From a checkpoint of a small transformer trained on Wikipedia: MLP 192 SwiGLU, 95M tokens.
Each number is 500 + 25 x the weight over the matrix's rms, rounded and kept within 0 to 999. Layers, rows and columns count from 0. Numbers have three digits each.

# layer 4 MLP down (transposed), 192x64, rms 0.215, rows 176-191, columns 0-63
477469469486469534477474509525451498502514473508495481535497470535495533505482506515480559504509481493484512478551559454516485508501481523444499502484482498504523513451480497488517506456489518
494502484547527475475498489509468507523488503521527533555533543477510513496517473480534455502518499546499475502541535522489484488485503494538521538522483450495490490499522481487516511495480501
469459509473510509507502502502534489483509506508437503533470496467489480496528528529490509517490504491441510520528492509515498519490519482463512469499508466514523483475484524542576497495500522
516542497513531499463488512549509480518492447509484498519474492522503456502470489479483494475510491444487465503501498538479471500473513477475502467506509522504490511470507536527477498518488504
542487492493485458510502496495528470455510492465503505493479517507495500471480503483502475503492516480498503524532512511507507504507509520500432498478523469557519506505515490532503493504485500
516459462450431508521496528524526518517518485516462520520535495539462489483469501485471564495464455512489570506516498483491507485501506490457484482490474525462486515500488493527522524467510515
507501519428500526504492477512462495504507529513448531535461525532471490506487462466522470535544536527515523474509535525453476487462492504547504495481510486500528502462488502491530523483529531
472477495486480475491545544527495544539519489503514504519456536509539516509480499521500518506520496492510494476516494532524494461488468489510515484459513482462488487508528552473488468527532497
474525490490534514481510507483487484503466538505528510508515482477516523474472452539493500475510501527484492479500520497487507508527489516509475464490504456426538502479530488509511503496549518
511470500526524519444489547506489449481492469521480510518469446485489489486496477501476490473471454485499506480468462460501482506530480492506495487517480481535478481488466495523463525535446483
494535482545506502494511510470479482479471491543508545519484510505476547527445481495491535520517506538450470525476519460535491497524503522509445555483492509515458556492468507532513495467556506
489495489509519492524475524462521481459512508491513514509502482486504527471482509527473493511498556510485532494545497500516505515517474517510482458481483527583515516504570505495466492512506488
507556475489507518510505473503481503509496496527496532502505496497503474517444494527505515499510519483474474501494523486445481532505539480521487518464493531579500478510512507479516493475489476
470519495491481507474557498473513504469527485492475532458474485459485519495548459512519497483538505456541483500513500521493477506522516465489481471507522532518485500558479483522510511481528474
453454536502497509511493559506470516534524527504508493524521480481522510501507512521512502478526503494475492481529492536507517522498485473542548535485478510517463487545519551521473502490509481
509453476489501479502510462463566479469538480494478534474528555505535488483567481484490492516500487510525538504460433469517502517495480495494506514495500496471493502484493438504520496503487528
# layer 4 MLP gate, 192x64, rms 0.237, rows 177-191, columns 0-63
506529486541505525532482486506496509509535500503492485517518510519489502509492491486536506494527495549486520519508557512492458494487485506456479474491507536465503467514494504526503502513471511
496501471503501512497536471448450506478497454491483493444512479541517493514464491549514511486501512478523491494473508499513493563557459525548500494523529478512474493526474530508505487517481531
485527499489500507447457515483535466509491537463551492485480453516502533546495528469497474517494494515512528512473486537489454491488491532496528477490521477469529550496500512496466520473454459
463502505477526527519522478522479515510456479492545500462482544505494464514499487468518526485488511522476522467486531511545510518518521493484484499513475497487521499509493507477511503520511513
491520512509471497485476491497523500546503492496525522495505475509447447505514540490509539472481438475508552471518502501508500505467485503459481469487463541499524490509497507517520504491501495
488503506503492493514523484484529532482547533523519490462511482512484515481502545495470502527486480507496510491478475480521492520513528501427482511450494532483437543490503477521479518517508507
428513466484506515460477489503449510472522470552503488497520486503490518505509530543488495483499548555537495469521543486536496509503524516540533523473493505499495490497503516507508520525529470
442498461514520452537482519468461525522517509530526546539501485500522533483491468520468528469550469480515495500495482567514511528490509470477540487497503474472498509464512479508507503494502465
501503501506505510480537503485466482445518476511461491491497498534542523508501493529502475523490537448485501526501495473479456531522586527530533472456495480494487491507453513500434537543531473
420542533550505506486508521522445514468507470521507477519475511567509487517467495510509482519519476460481485467502488504593488506516481491529520492501519464498517499535502571484538487480522491
483555491476512507537523488474484508485474490475522474524501511524501504518452480566520476531489472442496521483490475493475489503528514465501534501472498528527547528480478517459522522458514479
489488507521489498491479521501487470463494500528479482503482514494524491490562497446489430510510522502540533543467464532511541460494475522473511538573473469453530538498514507466546502520473519
515512519512522509498534429472527542490453476474512472503505488453495517551498492455486476502510518501475477495510555520480492536533468541493492515522481532527516476485505450466535529494508480
525518522481524496481504515514535482543497487467500485490507475518489494487488502462513510518493501498502505551513478496486448483474525546472499493492511503506488512420495476477515521502459478
501514490511482507500493500464433529508492495449498446520502479515462500495476487489496530459493542503496467452544521534489501478531541478511467486482495496512547485519448512483483509493527510
# layer 4 MLP up, 192x64, rms 0.216, rows 177-191, columns 0-63
506497474488510514503498485518465488524514508505455558535478533483511516506499459498522522500501502503481502513518491512503499473477549513501502508503479440514499472524520484438502531537508501
478502493527531465494519492486504506484491495528515498455547539513472486534513467501488494490503456493481548500507473496478504477527511520479461470500448491487483541472475460519525497551491499
497508453473512474433488484546466507536539499489490489483537491510485493500491511512502516473529540446531472489529477516511477496490486514477523491454528524508502499526511516516517525473512519
511517524514503551507493507521499479521526513510549532492475510481512506475522496511476492505496486489482502454471512476508536527488534520506509532509455487489493500519498488475500495521529517
487550568514519509521472453461436546505493517521502455506487465489475533463487519485502472472506511483471481490493527518549510551513469509501507496504517505478509525491446498506491496481548521
507485482516517498448489550502541485480477503535456480509511480455535491496510488462481515523495465523475504504498531401482536479507533469526485556491498509519501514476543529476487469494475464
505497511499533511525512511443490516490478501464441552496538530536535516530474486515509527507515497450474516512475474520496504521501510487518456495489517479522525494485532484543513517446472477
492498503490522511441499466531506513475468479499520478504485539497508514543506500432519458506508510535470477496492534422503479473543490528483492513511481514493521499543538484456490507479466521
519491565517506460500492538503473435513469436501484536519498495486507528488502497530508505545472511534503497503521501477501497502502491486530542495478491454490503506496457531445514503482497530
484468525516450497531507517490514474487532514509447521532485524533508525459529481511457501529517521566508520514534505526493520520485537529500512531497457534460492538518534484468501479518458453
540528517494509489538513511494458504492518514460503478493493508509490518497478501513479499534480450507462478534450460482482487481516531478531500543475471509514477494501498494503518437436481509
499490557537450488509485525520490477493492529460475516495478534512466480476505517481474504522486506496541485485495483525547503508492473519469539478556514492453498551498486488484503524528494486
508486461500526560473497515501474487538535559499490463546549484471498515475493525507509508468492491493481506480491501488515480454481523490496511506419495487500540491469541524488522462505501507
502495518454481535524562485501507509533493522485517467472500481492449500500492509486493519523511485510533539538459499531494496509502476480545445515506493505525511503476525504504465496491499476
496488519510476508426462480485452568518464485469524500456490498529476452448479526483486499490495481444488509433500554501526500521511518506499488483527488481492514494489464469499499462458517463